From a checkpoint of a small transformer trained on Wikipedia.
Size: vocabulary 27710, 99M parameters.
Training: a variant of Muon for these matrices, 313M tokens, 8713 steps.
Each number is 50 + 12 x the weight over its row's rms, rounded and kept within 0 to 99. Layers, rows and columns count from 0. The size before them is the row's rms in percent of the matrix's.

# layer 10 MLP down (transposed), 832x320, rms 0.13, rows 802-816, columns 0-159
126:79 25 57 60 46 59 49 50 62 58 55 58 47 60 51 60 44 35 59 66 59 29 37 60 51 65 74 66 62 48 74 53 29 46 51 55 43 73 54 47 46 57 51 45 38 75 36 54 28 60 64 49 55 73 25 17 32 45 44 45 45 54 81 53 11 44 53 22 48 57 58 42 49 33 53 58 52 54 33 64 67 63 67 63 50 53 60 37 51 48 56 33 38 49 71 32 64 43 65 83 47 52 35 28 52 51 43 58 42 51 39 57 42 51 38 48 54 30 57 58 44 42 50 50 17 34 42 56 57 53 47 53 60 49 53 58 53 44 40 33 69 82 33 49 64 43 34 62 57 46 24 40 40 38 30 52 49 40 42 54
116:66 69 40 58 64 52 51 60 49 46 45 59 47 36 42 77 63 10 68 47 40 45 49 68 44 51 59 26 46 65 49 26 46 66 67 52 48 67 61 63 71 16 48 51 44 44 47 58 47 42 48 51 39 35 41 63 49 49 51 48 41 47 46 55 42 38 62 48 58 49 56 64 71 50 50 53 51 62 80 54 59 47 57 57 53 46 43 49 19 26 53 30 55 44 62 78 43 57 58 31 67 59 48 44 46 74 51 51 41 41 53 46 44 37 52 38 60 38 55 59 77 60 60 61 63 68 60 54 55 45 42 44 38 77 72 49 42 51 39 65 49 65 54 55 56 44 55 35 44 52 38 47 36 56 80 63 46 36 46 49
102:70 54 39 53 61 49 58 59 44 58 58 30 64 36 49 42 67 24 57 50 46 45 39 46 54 53 59 24 58 33 33 42 45 29 37 65 20 54 68 58 37 73 41 63 55 73 52 44 70 47 47 50 50 57 65 49 42 61 52 51 44 44 43 39 42 39 42 64 49 76 36 50 38 45 39 52 47 50 43 74 41 35 40 58 72 39 52 36 51 25 47 73 60 35 67 55 53 22 50 30 49 44 67 65 39 53 54 50 45 27 78 59 59 45 70 47 39 46 40 48 49 33 73 69 62 54 54 60 47 49 61 58 47 66 48 56 52 61 51 33 38 48 61 45 51 45 38 44 40 59 33 59 50 46 54 59 75 42 47 53
128:47 67 44 64 48 33 44 22 49 55 42 43 52 50 42 49 45 40 43 62 67 58 74 56 35 51 41 50 58 45 55 41 46 46 37 37 59 27 85 57 62 45 51 51 54 36 66 56 47 65 47 55 62 50 33 53 54 41 62 76 45 45 48 45 33 37 53 47 36 58 39 59 45 46 67 54 32 55 32 40 54 48 39 62 17 50 36 52 39 66 67 55 41 54 46 60 55 65 64 47 48 60 37 49 50 66 45 54 42 61 43 59 72 43 59 63 45 22 55 32 43 41 32 49 65 55 33 66 60 60 55 52 49 38 67 70 38 44 29 44 38 45 41 62 28 38 48 49 53 27 33 50 40 53 40 42 39 44 51 74
106:22 29 23 45 58 49 56 54 66 32 71 56 56 52 48 41 57 69 66 63 47 35 52 52 43 26 46 64 55 39 40 61 54 64 51 51 57 39 66 39 45 37 57 45 56 46 56 30 46 52 73 79 49 38 65 44 49 36 46 45 39 58 51 49 69 42 24 42 72 46 43 48 61 44 47 37 62 57 61 46 46 39 50 46 22 66 49 26 60 67 49 73 48 61 30 63 45 46 46 53 38 35 48 48 51 25 67 51 55 47 43 62 48 49 87 46 58 60 52 58 46 38 48 52 46 41 62 41 24 51 42 44 34 56 44 40 46 32 69 56 64 37 48 63 45 59 59 42 47 56 47 61 43 57 67 66 44 37 49 59
114:56 48 53 51 54 48 62 48 53 34 52 44 71 55 49 47 53 37 21 54 49 44 43 50 49 41 57 67 47 60 59 55 74 43 43 29 61 64 71 54 26 61 35 41 58 45 40 59 46 60 61 47 54 59 53 58 51 44 36 49 40 46 56 63 51 53 51 51 64 59 56 57 45 36 55 64 74 44 44 59 32 72 44 47 56 47 65 32 41 55 49 43 69 48 48 45 40 61 43 66 25 43 38 54 59 48 55 49 47 13 67 53 63 48 36 26 47 70 44 28 57 59 49 64 65 37 39 77 26 51 34 38 39 79 33 49 73 41 50 42 51 81 51 53 52 41 51 64 47 18 43 54 60 43 54 26 49 51 52 49
094:50 55 44 63 48 72 56 80 51 56 39 66 49 58 62 56 39 43 54 35 51 61 32 36 49 51 36 56 35 40 68 35 39 58 58 35 36 64 49 47 51 68 67 49 53 52 41 73 51 23 60 61 41 55 31 40 59 49 45 40 46 34 44 44 61 25 47 55 61 45 45 41 47 36 43 64 71 32 33 65 49 37 41 63 34 17 52 61 58 32 39 48 64 39 50 56 54 48 43 55 42 34 50 51 48 51 63 52 45 41 74 58 64 52 55 62 30 31 61 53 55 59 50 64 54 60 54 31 73 39 50 53 76 50 77 50 35 60 39 51 64 67 48 54 46 59 49 42 50 31 51 23 68 53 54 46 56 49 27 48
097:19 53 37 61 39 60 63 52 40 56 60 35 68 57 34 60 52 43 22 65 66 68 45 63 40 33 37 52 32 43 43 52 44 59 55 42 47 70 51 43 75 65 57 66 43 56 59 61 71 51 62 56 46 51 60 52 35 40 39 39 45 43 57 65 41 44 63 62 48 50 46 58 77 57 53 61 56 40 62 42 47 49 52 54 51 52 59 43 75 57 45 29 34 37 58 43 47 21 58 39 46 49 50 41 48 39 59 57 55 58 53 30 37 37 43 47 50 57 59 37 78 42 44 58 64 50 32 40 67 54 28 52 61 55 59 69 49 59 74 57 31 59 40 25 36 46 51 63 76 56 43 54 57 46 50 75 39 44 48 54
096:55 44 43 46 51 33 48 61 66 61 49 46 59 57 57 71 63 48 29 42 51 33 64 63 54 54 67 45 49 79 42 39 24 44 58 35 29 48 57 64 18 46 51 31 58 60 44 60 66 52 55 58 51 36 65 44 48 62 77 63 44 50 47 19 40 55 60 45 67 55 45 65 35 32 45 58 50 47 61 43 53 68 54 51 51 28 43 46 60 49 38 61 48 53 55 54 49 34 36 67 48 53 43 39 57 64 65 77 47 67 45 57 76 49 50 62 44 46 59 52 54 51 55 60 66 52 35 40 45 54 57 57 50 84 57 34 54 47 56 44 19 45 50 38 42 78 43 47 63 31 58 47 60 33 43 38 38 40 35 54
089:61 51 68 48 38 32 43 53 52 53 40 49 63 55 62 24 49 50 37 08 64 48 52 47 52 58 42 61 51 31 56 59 55 25 57 49 55 61 52 51 29 42 31 47 53 52 33 51 45 36 51 44 50 29 56 46 72 59 69 51 45 72 59 37 57 47 43 45 56 27 56 76 46 37 73 31 40 51 64 42 57 47 56 38 38 47 70 56 46 31 48 63 55 67 48 44 49 68 62 37 51 55 48 36 46 52 47 66 75 35 37 50 46 64 73 73 57 52 34 45 62 44 60 40 39 53 46 42 39 53 11 44 43 52 52 58 66 65 53 45 73 52 43 47 53 29 45 36 42 60 35 57 57 44 25 38 51 51 63 65
109:42 42 36 40 72 46 44 47 66 63 51 55 55 61 53 49 64 62 51 72 38 65 29 69 72 58 52 56 23 52 41 61 40 39 45 46 62 47 39 50 45 49 50 71 46 24 54 53 45 61 47 38 44 54 49 57 54 39 68 51 61 66 73 64 61 65 47 59 58 42 54 72 59 42 42 62 41 30 56 52 46 60 26 52 50 51 44 53 42 39 54 51 50 40 48 54 54 61 74 45 57 46 47 41 49 57 13 38 29 49 49 60 76 70 53 45 44 55 42 45 73 46 50 44 56 44 52 42 63 54 49 64 49 46 60 56 29 46 48 43 52 39 34 22 41 52 65 49 56 50 59 43 44 56 38 47 41 37 56 46
105:58 46 61 56 73 58 48 59 46 58 40 35 60 63 71 52 45 46 39 44 59 48 46 61 48 65 52 26 50 23 53 41 58 46 73 74 36 47 45 77 50 46 28 54 32 41 43 64 72 31 40 40 55 38 43 40 30 43 43 47 50 12 51 29 56 47 33 43 52 43 59 42 59 34 55 53 50 41 62 61 64 45 61 70 76 59 60 55 53 24 49 51 49 40 72 49 31 61 46 43 69 49 60 60 54 43 58 69 55 40 40 35 61 57 36 78 39 34 43 75 56 63 52 37 51 35 55 34 34 57 57 42 53 56 30 66 65 43 44 20 45 40 66 51 44 44 36 47 34 35 51 77 51 63 42 60 56 49 64 51
098:51 69 41 29 38 67 68 58 71 51 53 40 46 53 37 60 75 63 37 55 40 55 39 40 55 49 32 32 56 55 24 46 39 54 53 68 53 45 70 37 42 46 30 41 53 44 38 49 39 51 46 54 53 48 32 67 58 50 48 34 61 41 58 65 48 49 62 67 38 39 68 34 54 45 33 15 43 37 75 52 48 60 36 32 63 78 41 41 56 52 52 53 59 42 41 66 64 41 71 57 58 50 42 62 56 61 45 53 44 37 46 55 48 54 44 54 55 50 52 54 55 59 50 41 48 56 51 63 50 57 67 64 27 50 64 31 43 73 29 27 45 53 51 28 72 59 40 61 35 35 65 37 51 43 42 40 65 55 40 52
095:21 73 51 41 37 33 37 68 38 51 56 29 75 44 58 75 61 45 45 69 50 51 42 62 50 36 65 41 30 65 54 35 43 52 52 60 45 62 74 50 59 43 64 57 28 42 39 39 57 52 53 58 38 43 57 36 64 57 68 51 63 47 40 64 58 51 49 56 57 24 38 53 50 39 55 44 37 51 57 41 40 43 45 65 52 64 62 55 44 41 65 53 58 84 58 50 54 37 53 47 40 55 51 52 67 67 47 43 40 51 34 52 52 83 55 48 48 44 31 64 58 37 63 55 51 57 61 49 53 59 79 15 53 53 45 42 47 45 39 57 57 24 12 73 40 54 37 63 65 63 29 64 38 61 55 51 47 50 57 54
101:58 42 39 63 32 64 50 52 42 50 88 63 38 64 62 50 30 57 55 63 53 45 57 52 40 37 49 59 68 50 53 55 47 42 66 28 57 65 43 42 41 51 56 34 46 44 43 60 67 65 64 36 54 60 40 56 41 56 47 39 44 50 46 46 63 67 65 41 51 61 48 82 52 73 55 46 41 41 46 58 31 74 60 76 47 36 34 45 32 50 42 20 62 33 37 45 49 25 31 47 42 39 62 44 65 58 38 38 47 46 30 52 42 64 60 31 49 51 45 30 66 44 58 64 58 31 53 62 61 42 21 55 59 38 59 49 35 38 36 49 45 42 39 57 60 46 64 42 42 36 46 56 45 53 55 65 76 40 47 61
# layer 10 MLP gate, 832x320, rms 0.153, rows 803-817, columns 0-159
110:52 32 76 38 31 51 45 42 32 55 38 37 46 45 38 39 72 57 58 39 64 36 25 38 64 46 47 35 58 55 14 44 49 35 50 58 38 40 58 44 27 61 43 37 37 42 59 65 58 70 68 17 54 53 45 56 63 54 44 27 54 47 45 44 45 62 44 34 57 34 65 62 47 52 46 50 53 45 22 69 46 49 36 58 38 50 56 52 49 31 47 40 41 64 40 45 60 47 28 48 32 57 66 59 42 67 52 53 41 53 60 47 71 55 36 79 51 64 63 55 49 37 45 55 50 67 58 30 48 46 40 50 45 50 39 56 39 54 47 48 58 57 61 41 65 39 35 53 53 67 50 66 47 61 53 45 28 44 54 60
105:48 41 61 41 45 47 51 46 40 57 49 42 28 65 62 48 60 45 57 50 70 67 59 58 40 69 40 52 63 45 53 40 49 38 51 54 46 38 53 46 61 37 52 50 53 50 63 47 35 62 55 61 62 56 36 60 64 48 26 34 48 63 69 56 51 32 40 50 51 53 62 58 41 31 54 67 24 53 62 43 49 58 50 47 56 33 42 53 39 60 51 42 48 47 73 30 58 35 46 61 43 49 47 47 61 54 42 40 66 48 34 61 47 57 40 54 56 56 41 44 41 30 29 51 54 60 53 54 38 60 52 46 62 47 63 44 60 57 45 43 47 58 39 50 63 63 45 87 50 58 67 65 68 85 45 50 39 35 60 40
127:58 74 47 49 18 42 39 58 58 45 47 56 58 58 46 61 36 17 37 43 71 58 70 65 41 54 47 40 59 71 59 57 48 46 27 45 49 45 77 52 61 47 46 60 46 58 55 33 55 57 34 57 52 59 47 34 64 51 52 75 33 40 40 63 14 50 56 66 48 62 55 58 48 47 58 51 36 47 26 52 61 51 43 53 39 54 46 61 49 65 52 54 35 37 48 54 50 64 59 47 21 60 51 46 48 47 40 56 47 62 35 44 54 38 41 50 41 28 60 40 29 53 39 55 66 49 41 49 43 48 39 43 59 50 71 63 57 33 40 49 40 42 60 57 30 48 36 44 44 50 43 55 38 44 35 61 43 53 63 55
113:35 62 51 53 48 41 62 41 60 61 47 79 43 62 58 65 61 50 40 31 35 55 46 72 55 54 44 50 66 70 49 49 55 60 76 81 58 52 38 54 50 25 53 52 37 75 52 42 62 37 49 52 45 62 54 71 51 52 58 27 39 37 41 33 49 68 40 59 53 53 39 32 47 45 29 60 48 47 38 54 40 52 46 48 39 53 53 58 74 40 37 58 67 47 40 63 53 63 56 43 40 45 51 48 25 49 71 48 55 39 65 59 43 40 53 38 56 46 51 53 39 50 57 56 34 40 57 37 66 42 34 44 57 53 40 46 55 47 41 53 32 44 70 43 60 67 73 59 40 53 50 58 24 41 47 59 54 47 45 55
095:51 48 70 74 46 44 52 56 56 38 66 58 64 44 47 67 40 73 50 60 59 64 73 50 58 37 40 35 45 72 50 49 45 44 63 62 19 48 75 51 51 49 50 59 43 50 43 45 39 46 33 40 37 31 59 58 65 61 50 59 58 67 40 22 40 52 53 42 60 46 35 35 12 31 44 30 51 42 49 53 80 50 53 36 54 49 56 70 49 58 55 53 29 48 46 38 58 57 75 45 32 36 49 46 59 35 50 66 37 33 55 56 56 55 60 37 54 47 25 46 55 36 58 57 44 62 43 44 46 54 71 46 49 41 38 66 48 38 56 58 44 47 47 63 65 70 41 56 56 46 21 47 44 37 36 58 39 53 42 43
086:62 46 32 73 56 56 25 26 49 50 50 41 45 42 56 41 32 46 46 58 33 45 62 60 38 65 59 44 54 32 56 63 79 44 43 48 26 41 58 57 55 50 40 38 30 48 31 52 40 37 55 56 58 53 56 48 36 60 67 50 58 61 36 56 52 55 60 42 39 46 55 68 51 49 42 39 46 66 57 54 33 50 39 63 58 47 44 53 46 37 56 33 39 64 42 37 66 23 46 79 45 44 62 56 78 55 48 63 42 53 35 50 57 82 60 38 71 40 51 57 57 46 37 59 71 55 33 68 63 62 52 66 56 40 52 59 53 59 45 74 40 63 51 61 46 58 48 53 52 64 48 44 73 48 46 89 47 45 63 37
103:49 64 67 63 57 46 59 58 61 25 29 71 69 39 57 57 51 68 46 52 55 49 81 32 49 39 52 46 61 68 56 50 57 44 42 67 60 47 67 76 53 49 67 55 41 19 36 62 54 49 53 48 66 28 53 57 45 37 41 58 59 36 40 71 58 44 59 55 61 48 55 42 54 50 29 75 34 64 51 31 49 46 50 57 41 55 55 54 66 23 56 54 51 41 66 66 47 73 55 54 30 45 56 60 57 36 46 45 61 59 75 34 43 75 41 61 36 60 68 60 70 30 38 39 54 46 34 61 54 44 31 61 47 57 47 52 43 59 35 45 37 66 37 54 57 58 41 43 49 57 42 60 47 55 61 45 65 60 44 64
100:58 60 65 53 43 59 44 33 30 50 43 53 29 67 48 60 35 41 22 50 49 73 47 47 51 46 37 44 48 40 54 60 60 66 39 52 60 42 55 48 64 63 46 59 48 60 49 30 46 41 46 47 55 43 26 47 52 25 46 55 52 47 46 63 67 38 34 42 36 47 41 68 49 51 64 54 47 57 62 71 56 26 27 34 57 62 41 52 40 71 42 36 53 39 37 52 60 59 59 51 48 65 64 49 44 45 34 16 44 45 49 45 21 49 47 38 56 45 35 49 49 49 60 60 36 61 59 55 56 44 43 47 57 17 60 51 56 48 47 50 71 52 43 56 53 47 56 65 42 50 50 65 44 54 68 74 49 45 50 49
089:42 57 41 35 26 61 45 70 43 54 51 64 68 50 64 55 48 52 45 42 55 39 46 43 64 59 53 42 63 60 30 28 29 53 45 33 55 62 64 30 59 47 58 25 30 50 49 46 62 60 46 74 77 81 44 41 63 48 58 50 39 36 36 44 45 44 59 53 76 46 51 27 55 50 40 56 72 30 59 48 60 40 54 28 45 40 57 22 57 54 57 28 36 57 44 56 48 25 41 70 54 42 45 41 59 85 43 34 21 47 80 42 54 42 50 45 62 52 60 52 49 58 49 68 55 61 64 49 63 37 42 53 68 55 57 40 52 48 30 45 62 46 81 64 47 39 44 60 55 49 85 61 45 66 52 38 27 64 55 48
103:50 70 60 51 58 46 54 59 42 51 30 49 51 50 40 47 47 61 50 43 39 55 62 76 59 22 55 54 42 51 52 31 51 36 45 51 41 45 56 44 60 61 36 41 32 37 47 63 63 50 57 57 48 82 47 43 47 53 73 54 49 62 67 46 61 52 69 59 57 73 29 54 63 58 56 75 21 51 52 30 59 48 49 66 34 55 62 46 53 47 54 58 42 56 54 35 38 35 77 52 37 59 53 47 65 67 31 51 52 58 58 45 32 48 39 56 47 41 47 68 39 37 44 43 65 22 39 45 53 57 65 61 33 25 74 61 37 37 44 61 51 56 40 31 46 50 47 30 54 38 29 46 42 51 33 72 44 38 60 47
099:48 55 64 59 28 25 52 50 46 45 59 44 48 50 42 56 56 50 51 51 74 58 72 40 34 45 67 34 48 66 29 57 55 45 65 60 46 64 39 50 46 61 47 42 20 52 32 66 45 48 44 58 53 49 38 51 74 46 58 72 41 43 40 36 43 26 52 34 61 53 42 30 58 65 34 54 38 52 31 51 68 49 64 57 57 66 51 56 73 45 24 20 46 53 50 64 43 44 47 60 49 56 84 38 57 54 53 42 42 42 50 49 43 36 47 49 16 58 41 47 48 47 43 40 46 67 47 45 58 32 67 51 57 46 61 48 53 51 32 25 35 51 59 81 60 64 36 19 39 54 75 56 48 75 51 53 58 47 33 35
095:68 51 58 45 48 52 44 49 54 40 62 32 40 67 42 35 34 42 65 69 35 51 74 31 69 46 33 51 49 39 50 43 28 49 69 63 66 39 49 53 62 35 39 26 46 35 50 53 57 67 56 31 65 54 14 45 56 40 36 55 56 39 67 55 71 23 47 44 63 49 67 56 42 57 45 49 68 24 57 48 59 44 57 47 44 71 41 55 60 50 48 52 33 44 61 53 81 46 58 58 48 33 25 49 59 55 49 49 49 54 49 50 42 53 56 43 34 68 44 27 35 33 39 63 66 56 56 41 52 47 58 71 36 48 80 45 38 55 20 61 47 27 67 57 45 42 49 57 48 46 38 33 44 46 34 54 42 64 29 56
094:73 46 63 30 45 70 71 44 52 25 61 48 36 42 39 64 43 47 54 33 53 46 53 52 71 51 46 55 72 31 34 53 50 66 64 30 57 42 43 56 56 50 35 59 45 54 78 69 43 39 55 31 51 40 59 50 35 51 46 63 57 65 50 45 54 56 44 47 27 69 52 55 52 25 48 58 47 41 37 69 56 35 43 47 52 27 27 66 43 42 55 42 69 35 46 53 42 72 68 57 59 49 36 61 39 46 66 64 59 62 50 34 27 46 41 56 50 48 31 57 49 58 42 56 38 37 39 52 32 50 42 49 49 41 60 44 61 45 59 47 51 59 80 44 70 53 49 69 45 52 57 50 51 62 50 59 69 42 37 30
104:49 42 35 60 42 54 47 42 38 51 48 49 40 51 49 56 60 38 66 36 41 50 48 56 46 60 31 33 84 44 36 42 58 41 27 36 56 53 49 61 50 30 36 62 57 46 40 66 52 47 84 54 53 36 63 56 78 48 44 54 70 61 47 65 46 51 27 54 70 19 69 46 46 55 42 43 56 29 61 46 69 51 46 62 54 27 64 53 39 49 45 57 38 42 54 70 67 40 55 53 05 68 56 46 45 31 50 39 50 83 69 52 51 53 57 26 60 47 68 44 43 52 45 41 49 59 35 45 50 54 57 56 36 39 45 58 43 61 38 63 57 52 43 67 66 70 37 56 55 70 43 70 54 32 51 49 61 67 60 57
109:55 46 35 46 29 50 49 40 66 57 47 36 59 34 49 62 66 48 53 59 20 54 42 59 50 59 39 43 50 46 49 47 61 41 67 36 64 44 33 58 41 52 58 44 65 39 52 47 47 28 38 73 42 47 79 53 51 58 40 43 55 59 55 45 26 53 41 31 49 66 41 60 44 62 29 64 21 75 58 40 53 46 53 61 44 51 62 58 56 75 52 38 53 46 53 53 50 56 42 59 68 46 56 46 38 43 60 67 46 38 62 60 37 52 62 84 54 54 64 43 41 55 59 60 72 46 46 46 45 19 60 45 49 56 57 50 48 80 60 19 51 69 32 63 77 51 43 26 64 40 59 52 64 43 48 66 55 52 56 43
# layer 10 MLP up, 832x320, rms 0.144, rows 803-816, columns 0-159
099:47 78 29 56 62 34 39 62 40 46 65 34 57 52 34 44 41 72 27 66 30 53 63 34 34 51 40 67 46 54 74 39 50 53 52 36 57 42 46 63 76 36 61 53 56 64 57 58 50 54 63 62 48 33 49 59 26 60 60 52 43 44 45 60 39 52 44 74 37 44 54 32 54 37 38 40 33 49 63 27 34 66 58 37 65 60 54 61 46 57 46 42 73 32 49 72 49 54 73 43 59 55 31 35 51 58 61 47 68 50 39 70 21 50 70 38 61 27 33 60 61 63 60 44 43 54 41 59 60 39 47 42 53 43 46 58 39 39 41 31 56 72 42 34 42 59 51 41 52 34 54 42 29 42 47 52 50 69 46 31
100:48 43 47 50 55 38 71 74 59 41 65 47 71 46 31 53 52 55 28 70 38 39 63 63 48 63 67 48 58 35 53 48 50 55 49 53 58 43 54 64 21 63 68 52 60 42 54 38 53 53 56 41 33 59 60 45 30 49 84 43 54 40 42 46 61 58 34 60 44 37 53 62 62 41 37 33 39 59 39 55 63 59 50 41 38 61 55 49 56 48 65 53 30 52 66 59 59 41 46 43 50 63 59 63 64 63 48 49 42 50 67 52 62 54 56 33 55 76 43 69 56 45 60 55 41 35 53 48 66 51 41 50 30 45 54 64 57 46 78 52 41 46 19 51 70 69 39 65 37 54 62 60 57 52 43 21 41 53 70 45
114:46 75 41 50 44 44 44 45 36 59 44 48 65 58 41 72 34 41 35 40 72 50 82 73 39 37 56 66 63 58 59 46 53 63 47 47 41 53 81 37 56 48 60 43 59 54 55 56 68 38 47 49 63 45 46 46 57 41 51 71 44 35 39 49 13 48 46 46 45 49 35 76 53 45 64 51 45 40 30 55 52 32 57 53 47 50 42 37 52 56 56 17 51 46 51 48 52 58 56 47 29 83 47 55 52 49 28 50 43 35 46 54 50 31 63 70 33 40 48 48 26 59 51 43 39 48 45 59 60 62 47 29 55 52 60 59 65 36 39 47 46 45 77 57 45 48 42 35 37 29 39 41 53 53 50 41 55 54 52 65
115:60 68 47 58 63 47 53 44 69 55 61 74 37 31 50 37 51 51 51 53 53 58 38 35 55 45 72 45 38 56 45 39 31 31 72 55 37 48 68 53 39 56 38 52 33 57 51 42 48 66 62 47 66 52 64 60 45 60 20 46 47 66 60 61 44 61 27 65 34 55 64 33 16 33 47 47 72 48 37 42 44 60 38 67 57 75 35 71 52 33 52 25 29 37 44 38 71 30 45 61 39 51 55 47 35 44 39 29 60 52 47 44 46 62 51 53 47 46 54 58 43 33 33 42 46 51 38 47 60 59 54 59 75 50 40 63 36 53 46 75 53 41 61 27 30 52 69 49 43 37 48 31 64 58 46 57 38 61 59 57
122:53 46 32 43 57 57 53 56 48 35 46 59 68 56 35 36 54 26 43 54 45 53 45 58 48 41 65 65 62 43 52 42 56 50 37 40 69 54 62 46 67 57 40 45 55 22 63 51 27 66 58 57 51 61 50 71 55 33 51 47 58 48 54 45 73 54 38 46 60 59 48 60 42 49 62 53 66 51 64 47 31 65 52 56 45 44 72 61 39 52 39 47 45 48 47 53 46 51 42 69 39 55 58 49 62 61 71 18 57 23 58 58 45 56 25 62 48 69 44 48 57 48 57 56 52 38 36 87 48 48 45 45 55 68 44 51 61 26 43 31 60 53 60 51 44 50 73 63 52 38 39 49 58 51 59 14 44 35 42 48
089:48 74 77 27 43 42 54 73 73 60 35 37 61 48 52 35 45 66 44 51 33 44 38 52 38 46 24 42 38 49 49 47 52 69 54 46 71 45 62 45 41 52 46 39 44 48 48 36 51 42 80 51 45 43 45 51 64 54 46 36 63 33 48 43 50 51 42 77 79 41 33 38 41 24 48 68 45 40 52 39 54 53 54 57 34 67 58 39 69 57 54 55 43 34 42 55 48 66 49 29 44 55 61 38 34 56 45 56 50 41 80 70 47 47 38 68 10 45 55 50 54 52 39 44 47 63 70 32 49 38 62 52 43 54 49 77 33 38 31 26 50 39 58 63 50 55 35 40 49 39 66 56 58 61 55 52 44 42 51 43
106:55 56 47 55 36 43 50 46 48 51 59 46 46 50 46 48 54 55 48 72 61 47 45 48 52 40 46 51 71 27 45 44 58 52 09 29 40 37 34 58 41 42 39 58 66 59 31 54 65 47 48 59 51 43 45 50 60 46 46 50 57 48 60 43 17 44 62 56 58 35 41 47 75 41 27 53 32 38 35 60 48 40 72 69 33 20 41 37 67 49 69 44 33 34 48 34 39 27 68 43 31 50 51 72 55 42 64 73 32 75 61 25 66 40 53 53 69 71 62 57 50 54 47 50 64 38 37 34 49 53 60 42 57 48 37 61 73 55 47 51 49 53 59 56 44 49 39 71 51 44 56 49 63 17 32 24 33 50 57 53
086:53 51 59 44 76 30 77 49 67 48 37 57 49 41 44 41 37 59 67 58 52 42 43 54 48 44 51 57 60 65 48 71 20 56 55 34 63 59 46 52 43 40 52 48 50 56 65 58 45 63 29 54 32 52 49 47 57 70 64 80 45 51 46 37 51 52 57 55 62 47 54 36 41 52 60 46 39 45 48 47 54 42 52 56 57 52 55 27 49 49 58 59 61 54 61 50 39 52 29 43 51 48 34 63 57 46 59 69 69 53 60 65 55 64 37 40 24 63 89 46 51 54 32 33 49 43 53 58 17 72 25 42 47 61 48 64 77 61 46 71 31 44 56 46 48 58 30 54 51 36 66 45 58 41 46 28 41 42 65 41
095:50 52 37 28 44 56 57 56 66 36 43 65 46 67 65 57 58 39 53 68 36 67 53 57 44 41 45 63 57 86 49 42 61 51 58 58 62 39 37 52 45 44 34 58 53 72 49 64 43 51 57 55 55 70 44 45 41 48 56 63 68 19 61 54 37 52 52 64 28 46 27 45 50 66 56 52 48 44 37 61 57 57 51 54 33 45 68 45 46 50 70 39 26 56 66 21 68 71 30 45 60 56 63 71 69 50 60 49 43 48 52 48 58 65 48 29 38 44 59 52 45 42 60 45 55 54 63 53 59 42 57 41 44 64 49 63 31 63 62 53 54 54 44 51 42 36 36 38 21 48 56 70 61 59 51 41 60 40 48 55
106:63 48 40 44 35 36 62 52 57 39 42 35 45 62 39 52 49 55 33 55 47 65 62 72 74 28 44 45 42 50 75 48 30 57 44 48 39 53 42 45 55 48 53 60 40 58 42 55 49 56 65 56 42 64 57 56 48 41 63 47 63 48 66 63 48 56 69 54 58 46 36 37 54 54 45 57 23 44 53 64 69 51 34 55 64 41 56 46 46 42 53 50 52 54 40 46 42 26 77 48 45 48 40 44 50 50 58 48 37 24 62 39 25 50 46 20 44 52 40 76 60 46 40 38 48 51 33 11 30 49 42 67 35 63 57 61 48 49 32 36 43 62 68 41 46 82 59 42 45 43 36 49 40 58 55 43 35 62 73 29
109:59 47 51 51 67 70 48 67 45 68 42 35 43 60 43 76 39 51 50 47 47 50 60 68 41 66 54 53 44 53 68 39 43 61 70 58 53 64 41 66 59 46 63 57 27 44 46 63 52 59 52 29 53 52 38 35 39 47 59 52 46 39 61 43 65 51 40 58 38 27 60 74 52 37 58 64 51 47 43 44 49 62 48 69 49 68 36 59 71 36 39 58 46 43 51 49 44 55 42 25 55 36 34 47 41 41 70 54 63 48 35 29 59 53 37 71 37 15 54 54 53 58 52 42 48 36 46 31 28 60 53 46 35 37 38 48 63 46 47 16 47 38 44 52 60 56 48 62 42 43 32 64 47 72 51 49 57 50 58 46
095:51 49 60 49 46 50 39 46 57 47 61 43 45 71 60 36 36 41 44 51 12 63 41 48 50 43 22 45 51 47 53 51 41 39 62 67 48 54 41 52 40 53 51 41 53 25 31 47 54 53 53 39 39 45 35 23 57 32 57 75 72 59 52 31 55 48 29 68 55 69 45 62 51 59 33 56 61 32 42 16 51 65 43 67 60 47 37 43 60 51 46 55 47 53 55 47 57 51 60 56 70 65 39 57 60 42 57 33 55 71 51 59 42 35 62 53 50 43 44 28 39 39 51 50 56 55 49 61 63 51 73 54 47 52 47 58 42 44 23 31 31 42 52 47 52 51 61 56 62 44 46 45 44 53 43 55 47 57 34 55
104:71 25 40 43 66 67 27 64 45 64 61 68 47 38 25 26 57 48 47 26 63 61 46 59 50 56 43 28 36 44 38 67 39 44 34 36 66 67 38 60 61 53 34 40 64 53 72 52 54 56 44 48 47 35 48 58 39 46 39 33 40 51 56 27 53 52 27 42 41 62 52 56 35 46 51 60 68 66 53 40 54 58 32 35 52 60 48 37 38 71 38 51 54 33 42 55 55 60 46 40 47 48 41 63 35 47 51 71 58 36 69 47 64 44 35 60 54 54 45 41 48 60 43 73 53 58 56 42 52 62 39 75 53 50 37 64 64 48 46 34 39 61 59 44 58 31 48 46 57 51 54 35 70 41 55 52 57 55 25 71
098:46 53 54 54 55 47 42 56 65 57 60 72 43 55 60 53 23 69 15 52 68 38 44 59 53 56 57 69 55 52 54 70 50 44 67 47 49 27 65 42 54 63 65 41 57 48 58 46 45 73 42 34 61 59 57 67 27 46 60 43 47 52 61 40 52 50 70 44 74 55 44 50 58 48 62 46 35 63 54 43 45 50 34 42 59 40 34 49 61 66 41 29 41 57 62 26 44 65 49 48 74 55 78 68 67 55 47 35 37 27 30 42 54 48 49 51 40 57 42 47 55 48 50 53 48 58 46 20 50 55 23 60 33 39 47 50 62 49 29 59 30 40 47 29 52 35 44 51 11 38 52 35 45 50 51 29 56 41 48 44